config.yaml
norm_eps: 1e-05
rope_theta: 10000.0
rope_fraction: 0.5
tie_word_embeddings: "early"
init_std_qkv: 0.0344
init_std_down: 0.00337
decay_fraction: 0.733
Each number is 500 + 50 x the weight over its row's rms, rounded and kept within 0 to 999. Layers, rows and columns count from 0. Numbers have three digits each. The size before them is the row's rms in percent of the matrix's.

# layer 2 MLP up, 896x224, rms 0.281, rows 528-556, columns 112-223
093:570587472576589514558595475480500440437492526503566613518520541561425477546470559597525540456542542479524525496499502555416413591440524447499440448473507486527482481464605476489458504432532527428476528542470395490574481481537546560478541464553425508525491569482565547507440560411517510491525505610419534456526501411542491512531484542523
105:482477518518481550534445517468514528558439649492485477455368457474587601493529523568522533475440476426410587472568514439422492556579539507541437505443507530445608492479485530460489546486516458539468499541606494504493448564488515500522466514476388444542492594547502471542472573481562544450544441467520455476497470466487581478475451457413
099:475423473593441496549501553550464572546460520511489459523513520521548519458583488474405529505497583450444522448598458540468463591501443352517489552494538404509492586409460430575491563560414537552547470496498550451530518456588528597510545501478495636514528521523477482472552427461559494535545429570491528605490511512540534539553396491490
099:497446456470449488502461542462486540495482454514427444489552541553485498526596660434539489470560530492498467543525552525534512457525456464529497510448510539579518544453449515624485453539440456506531442451461494539452444573525483460451471434501521534597525483489517450512467449422503504514495481556625528562468516549466530429471446493491
104:480512524558499511514406478490523495483399526594575473468500529565541566472442596488555484545510510528612543560434475456489497475533467422651437548472577461500429578518558449466417457479560415508537458481574475538477484475424444521428442503447483445515521593471459443459439559496458457486529469486417461581496554469513467553482446579434
100:588499500563551491527465506475574470491614410451550481572452513466400461525570467514475486456530469507579438462501563508519451515492568546570610413533488413463540503388493558459556453491519560434496482541495481594423501628512519455482572522516531543451527442514475478513471447474434563476433526597527455449399432507565429554471460462424
092:420490478532641439570547507432600405524557472502518481554515643476496514529483496548468544510468439497483483532474502564561469447499485461468479460478493539469502447423543526438497465479506421484580475482445512538499452530506536511624575484496525486573566512507584441556615535467485496460504549524492442477592459394542585389521474495475
105:494385504509527583476493570547510570453415473519526531454596487456481480426523540378536576576535556475546482535523596413441456577519470419517542560489442507552634583459462615477403502456506501510411468574548473501502501533468494575564546510445439438435605450526504522529508441442529500470479452465397451510496463505446499461470434486551
113:505535522520568435518491488516551499465641528626496484566472504538455506563513613543449435461526458501449465519532467521490607509566403592455547554516478492578557443521566493498482518494457526460453578530464520483519567574558467460461512589505519552515480464455576452505456403542545552466575487510579478509530484403467574523529508495473
093:517498515507519463583483542468378411573554494509526489553456478520488545527501431515487466446465486542502471593478338405458513457435484447471510516509550528532496441502516502525445530414544512363524529460449552562496431532539418484555445464518573462500484388495374441419520511506471585471460492514411430421471507491446539408474461438505
099:508482569472466570591504456443521484419499577644627589545454596522454554512500527480538578428545588538499474481494498456532544545511472441455498459437484431550505445466508446507429550540463498390500438479465431535579598525472469430517512443507523457544520516496548580564440516434496582574503443567457546478542465503463488628542436509499
106:463498526532496507375592523559477416529478501510525516487573438554579549479480447502492560589512432519555556455545506591436568450562549546368554501488491512562483538373508492527469496616495559455499490473419579559416485430516510547595482638545513575482609519498558548519597488564482556528452410537537399531477471502522508534472527515549
107:502501482392537453477454451546581618444557474423520468533482498602543517467505574549451542492497528526538530503591502541563473564387490483494462605463501439569481542464466562443473468609619577552511531496498465570522512460510516501608536532519473485495535525505506550584537506450546447577430437548486473615537512577464542518541424461424
091:529467560416544421528483516348429449506517547565536487532517499443468455490475507509580487374494475428454551499552449556437467572454568530538467413464488453515464514459496480523511399486454475432517507541570515594529482413507496489487523502483557520588510498518617428543520586457492535423465488564552498549444603489554440443503541491509
097:497506511508456487484551682485507486512436541522498551450571517396628484431446486573521473471500589474525531530427555502567498517441533413504531547514508523461514447420553392482623505497528495548476424407516502505460521493564543477479431499461567504503567413513538522412589631526456571619585509531462598437534464502515487476509532514516
103:446582473461466490580520459518495479498475421495442506539501451495443547551494491549480470463558573388613572411465485530545414585423498498539522531532427501525530527526511500532501492486493575582551473487470485476447473472451533519611522454504545459516619559393422630423465489587447472523563506516474449507514494579592524444573545590466
090:533502537530533440620513574449531523509586464457428551508458447457496485477525509551485551410481455512554452495473528489485488457584497693437467501559495471571516506514447482549423513486456589522459558526509446498548529372497547530492441509439594405519459515526555492468520512554440465491464523480526556448504435385500549548567503445553
097:444507532519473464500362498562529412416441555493508483498347507536494499534588513503572555457544529627528491503549449512544505570608452539553476568422461471542468525542576462540526486583408456521536448514474556488460487463521551532417478494515523526542548468438546527515520451541543507556450540477548559508550515393469538537523507518550
082:471517558508516477588552504435555499507407458568451523523558546593419504525532537457615542425533520505568473526507561561427495431542500600550408528576434483417492462491495576556505449494486534514541436575586441445605526556429519471566577525528499438434482538446497433474510494488464521347428576481529459546491445428458493471344462468396
105:464428571556638522473422500538445545489406547568495496485477547544499515522564471478425552536495545576499507521544547505480465566511387549537541497495469423520512528469493390543401511543518478483574486475532486641532520436557501461507508473445636532574457460511442489470561481380422569489433600497471533524537497533581539561478518517441
104:530486495488490593526473553569487513637528491420534417486495435552470460469510514473600579556486577515519473517507495507500495550471477516584401473468483471457473450443576509576448439563531586462471507568592523502546455528405484484474506506448406579434521564487597592460469492441492579499455458440476579417392512531552498416613426494447
095:429499583489477458501544477491435392576446506521534501523533522427545454481497424470487519496652511505420505539489466582547536423516414531570463553547421504530461566497519528469526481438566524464527569543547452607517446536436543499486530498507528569492590488465414559525554409498514476508515407568495532452521598472451474544502500448494
094:398561483518556485562565540477503552440550495483471473601369453530487531526510460541542545500522477571571522535471548511450509489558492548512465520540468606439501459545424557381452456513537476486551569598521522488562386530568583450468476490465465553503586420447593418513591507467411498352482531464458591498467483453513464537493485539562
090:449523479577527519487512532514482520374529494434558471532403563462445459583553510498465458581507569541519453531485488494449398463417603508561479588430520419512402524536501539505459417488484562492495541545531486556529461497465505436480472524476489535483462526498580451563490546490522509456451492442547462463516478531535546433498468341479
109:444356510527560549522568520449567480478587485430493454574459560480504467429499434565571489409562546509498440498466408505601487507505470453439582443538466515479474486549468571554596468450541472472563406455519463514576484562484509537429539509567544510448555498538642556505502537462497472437540538481484483566544545544570546586548504494555
098:493491568445558518574483510512457530485552494543419595536540496519433401559525442528532530494497471613431549406473520551485526467559533580394492505412470511524521460497522510570435555414516504514541536455507431474485528587456445498486512509521477480518490501473516565532546425465499457452559529485428537545484435330438577511503519497416
103:487457476473568428571467458448446467472433516477484469528453557455533542540487538551446495508571455446572424540460552487486402404561550464476536435469516601495361540507480491497487451578538527543445432468405571548489453533510493449477471479571543510545550490512466307495563556448503472519418427368437434552506488471562472491486507561523
103:546568538578428454456554496510534593496542556516565552463440527479471383478549460434543488477531535509475538432627479458561455501484455506587537468468565479510574504510524457514375509513468600520527525526515691415512528557492461505546436531544563455445471464445569464536522543505425426528523500545477522480473505429512575515530492468468
085:473602528519459521624486504478453500492537487442465413475514557458542409368519516403534566494535457570500393428508466546515506570475481542491456495435336483480556505495567523506496475541527495477492433575609410520473428424477535473524457526446455505444556453438491374525507542484580482411436502403440546535489442551470554512575379476484
# layer 2 MLP down (transposed), 896x224, rms 0.159, rows 528-556, columns 112-223
106:414585506466482473524588463586522607430510421554437529571486465429533461496439573560502558543472538526496469445524506423499451588545449573521638565526567513486571444442502500516456490418567529471549548492487524572576544530392408440478468563501461465483439605578504491506465526529481494471504508491546606498536432534525453559507555477532
112:511493465487542520486583547434525494585511535548531485477580489508498559536491525535487505544395499577424545460439402556483418541485482482567557579571477498569452609526567500492483473443538458586519519484520492560431457569499455481439545498462451510600404494431541516542525578452557549518496568473544405485518450413508435482554522617463
093:602437497483522487478545378548511510486497536457499484446554496617512593557455427462524416432528531454478430540504488492539529559533485537571566441444580552499427430498469419428512585519566506562542512513500556548474442497433469440430558455493380398481482531507490548518507499558509471531468558527486520450495594524399562523503440571492
101:561532491516501561411432521509482505460480451467484464503429498535431521600604597401542443465476547542506530483501474537562489435488556493474515477418453415522505539488398500524577418547530487552536571491493498503565500587417543442464492512486499434563544416547419566444540551477604514603549457574519599531527480525480491471584453434585
109:532494453542399531571541532530511587568505492603437507469515512452424523603552496494545533497542421477387620521564519539503509482542535518420512568489470475546458602528476527513396515425550537515627461505554543481587534498515472488539443508587558439602466486420522481499561509416464567542577485471481481444491464439460493561427469520519
109:540588471506452507520518484506593474437540450429512510432433515495413547578528536492540461576457446492487492590435563388497548543472445567519506450497524502511406473456429616488414433522541530487424475396528463468514574505446600460394539470540600523476504489510420481556509526457520534530470564502542436411433533494473488522490569496476
104:520439570546461407485491528461553491458470445460595500454469558490458566440516467486500545524461565469541493518513498415551424514581516459555446461452556459492469542430496427466514534511490573416349503567513549485486505517570518512503469529514492449461522491499463495441524458516508526494617491527484523525471489455477402501480608518401
109:539486504505474501538515562472444483521475535488467542455528569436517486437592558548463476459584548479512489530578474538477505510538520591565542545510519480514530596500473513422500543526538461458552387447468453473564538503420406589490476459468460418423475528500541422496504514426526511476508501483373500566560523455502494602529568477529
107:395472432477536487455443453611468427498483496442552550401528481497440543445490529463598531452509436529441542531539523416418495468531584514411416528386552459488490558458522591438456444500492538492565518466488556542516486463472424509566579526474441457541496512531454462383548465545577534528490539461556472493435548472553547500535531482497
092:516482394503491458509500399446464524467426477458485590435431513523547477461515472435558578518459507524447525567526511493494484446520591478467560495549574555505491568533558465573455458479402545457421496458553464602477517521428434479510500550484576494533472390406489517418404655492546534462505503481515425480441547486415504479455495528552
098:467624450521515536612487391537506563453507440482577466546458501592512541455412454497617476631504585512528504410461463544549489512557502514482504417550583543481527519564418529449450549540419396441483477498462450570526436408442534546442521427526444426503416496399515499498514516479478528546409520466546536467447475428564499514476568551457
105:509550568571497476413514533492472574479510513443525538523421434463522476451481526542560565474527494527495581515481506556536507414470506547494448578504493482509460492451603463537464571404484465626540474602506470428461534507506513537519563498464554496490501490564510358464473466398516478535539441488512485449484390386423538514565431455450
109:472513532510360515517469437557581555441544497492503564518538474538497489538519517529484518534498562458535506512515447509516451536471447541429504579576403488503424483498494477480503516415473443458510508486472532497541561484532540494535459590590471441589435556459471507514514491536474471591419423470437450441489401457491534486620479424469
091:487530581546473468539552394536479493501538576488539512515641497522581484548465512503517520523404495513403518474507486582463540530431495398455475439452535507549501486437476548482426584539522468499394484447500476521399440517467579433445539517476502477559503464491501538550608388506587498412468476465460416521469457565472484593549523440545
091:482557458609445416553583509459529609462392439467555563391502558509522533480387506502463513478501601507457538584491455553436588472503496485572466569583524492474441479409464516474555489437431400454477548500457517580408496455493524510466416579536392493519547514468449464528524522586502533509493523483533528483466458545508469475545489404399
113:578520516473520495497472553476542466368519492555520512524408518516523533606485534513464433446391444504531498425519489494538445543499583500468485501492534462536543636517514547493464511439479533582484478506480503493463521539541446474415567620489454564541465463535417518440498488519469470532535444449464535536507593520553562596482431478465
103:567448409409516489546484523468558498583498482504454515393491493478462413502511427481533538502497466469424443491489476533508510489513474505372443511485441483516494550551517536470443501397455520478479474560504515518478576512582500584552424441487507455496410397534422543583610457464512495482599500510428529590539553530567472440469463453512
109:503570444522420469488455549576478496525478489494565578467494596421474560476562497508580536473500491508518503523435439551411476471565374511490355524593518546556496543466405596468392607533548450535449548498455477554615424471535431575447481564481467501511512558522541529509503575457568527463432529464456500459465470568457466563472477493466
090:466429548509530497443499433569442439434487536477546539449546550483576542520512582447530446457519553535510498508448474527453495468494417484494473507428475450565465489534602394475558580532620426509414556539568499568489454481560458555504565503632554570573485462504495518410488446534512444469522442462465548463419514514501446510508536534423
098:511480568555600501531543421471430528495537534605546460415451497483542459466378530514553511516468455458566431486540513471535535479483495640499491595531524469449485478483460553472468529458549454426472389442526523439547488610469513504492430414496460588520526448560586496502489438435491555441514462470575507530521552502505433464603472549545
107:565521568476498364498454448480427518469565545431504492484510491461601540553463394517585464520461464523507380538579527447535451483553461471519436523497497510512538438532473510427439530427488456417467482440590445458501537502500470484531518551514534578563429529422412512482461515485487515485533514500472520573587419592508450459537482507446
090:500456625534402535485520440514420499538469502549492500470437446541420428471374475509471553552510507542468519532504432440486391465485587594515492586563477476463502494583492494565600467473505487494527451498476491539543484544490476555541592482475459518499566524494487471527483542549532430468512463523466479483486433412504423554474604545551
105:506478478496425464535454481408493447549473495554493483421539470571446531480535498457505451463579576424458444516558544473457543473445495564505524491410516520564596461586435553517548517478478496530475541503471612553456492420568408523504534508504524508519454534451547387421529402565534538501561439510490592581513539460461575502531408470498
098:573548609532425621474508516474576416519433421561521409462465538520460498452454439512426537533464464462492462498569540569518519426541528551521555556559458435518461595475539496652518530521492581507458551478505424443437491452569476464507550614467509553525542573577438480548487503537543575579510564552464530503551495544463529445452478463570
107:474517538442446509497426403463499490428445459527393381507449458534562544464560529470469524472437513484568467494381538480456422411494447549540504591514485574554483508500462531483556473507512502484461508493465495369544488511494463510480440497498466543589482469541510355431435442543574575579554537515448479539507526484492538556479566412508
105:477403545432474413587541557483471488532596532555568540463422468427546537534479465494559505531529554515501468507466480584485517431523550446493505367501429564436553579485507489490497527594468431486467465490512520496446515491544432537476572486431502480539477421412483530436505527438512468570519527486539399511375428496509497505471446500471
105:504522419506598447510529538612468598530557422637519515478512555483518468518560535465512503613513478423456582472450506528503509527438514424422463549527494502473480623495502531401531547434509504476517468461560516628570532499572507501491424415541489475578498517563585381408483437586540483519536460516453505507492467468497513434485426463543
108:493452518397515419450477594564560564513527522550420458548484481534459437494444517593579509447488461567537538527444439604521475578479532505459466527460515441538391583522544496515491489523418521513494543499468567501451438506468510514578551483351618519385540469463543530480529515499518558456534409473525491491497458487479616448508435459456
088:453481456439493598483448498494487457556463438542486512520484483489542450601470555499535453479463504465464436390482546392591517413488489492541538453590482518445445528491486495458510418487535472476540573595541440451616471468479506455538449541461453508478406428594520420499546491625473588579510425551503503425512511536546566437515481475475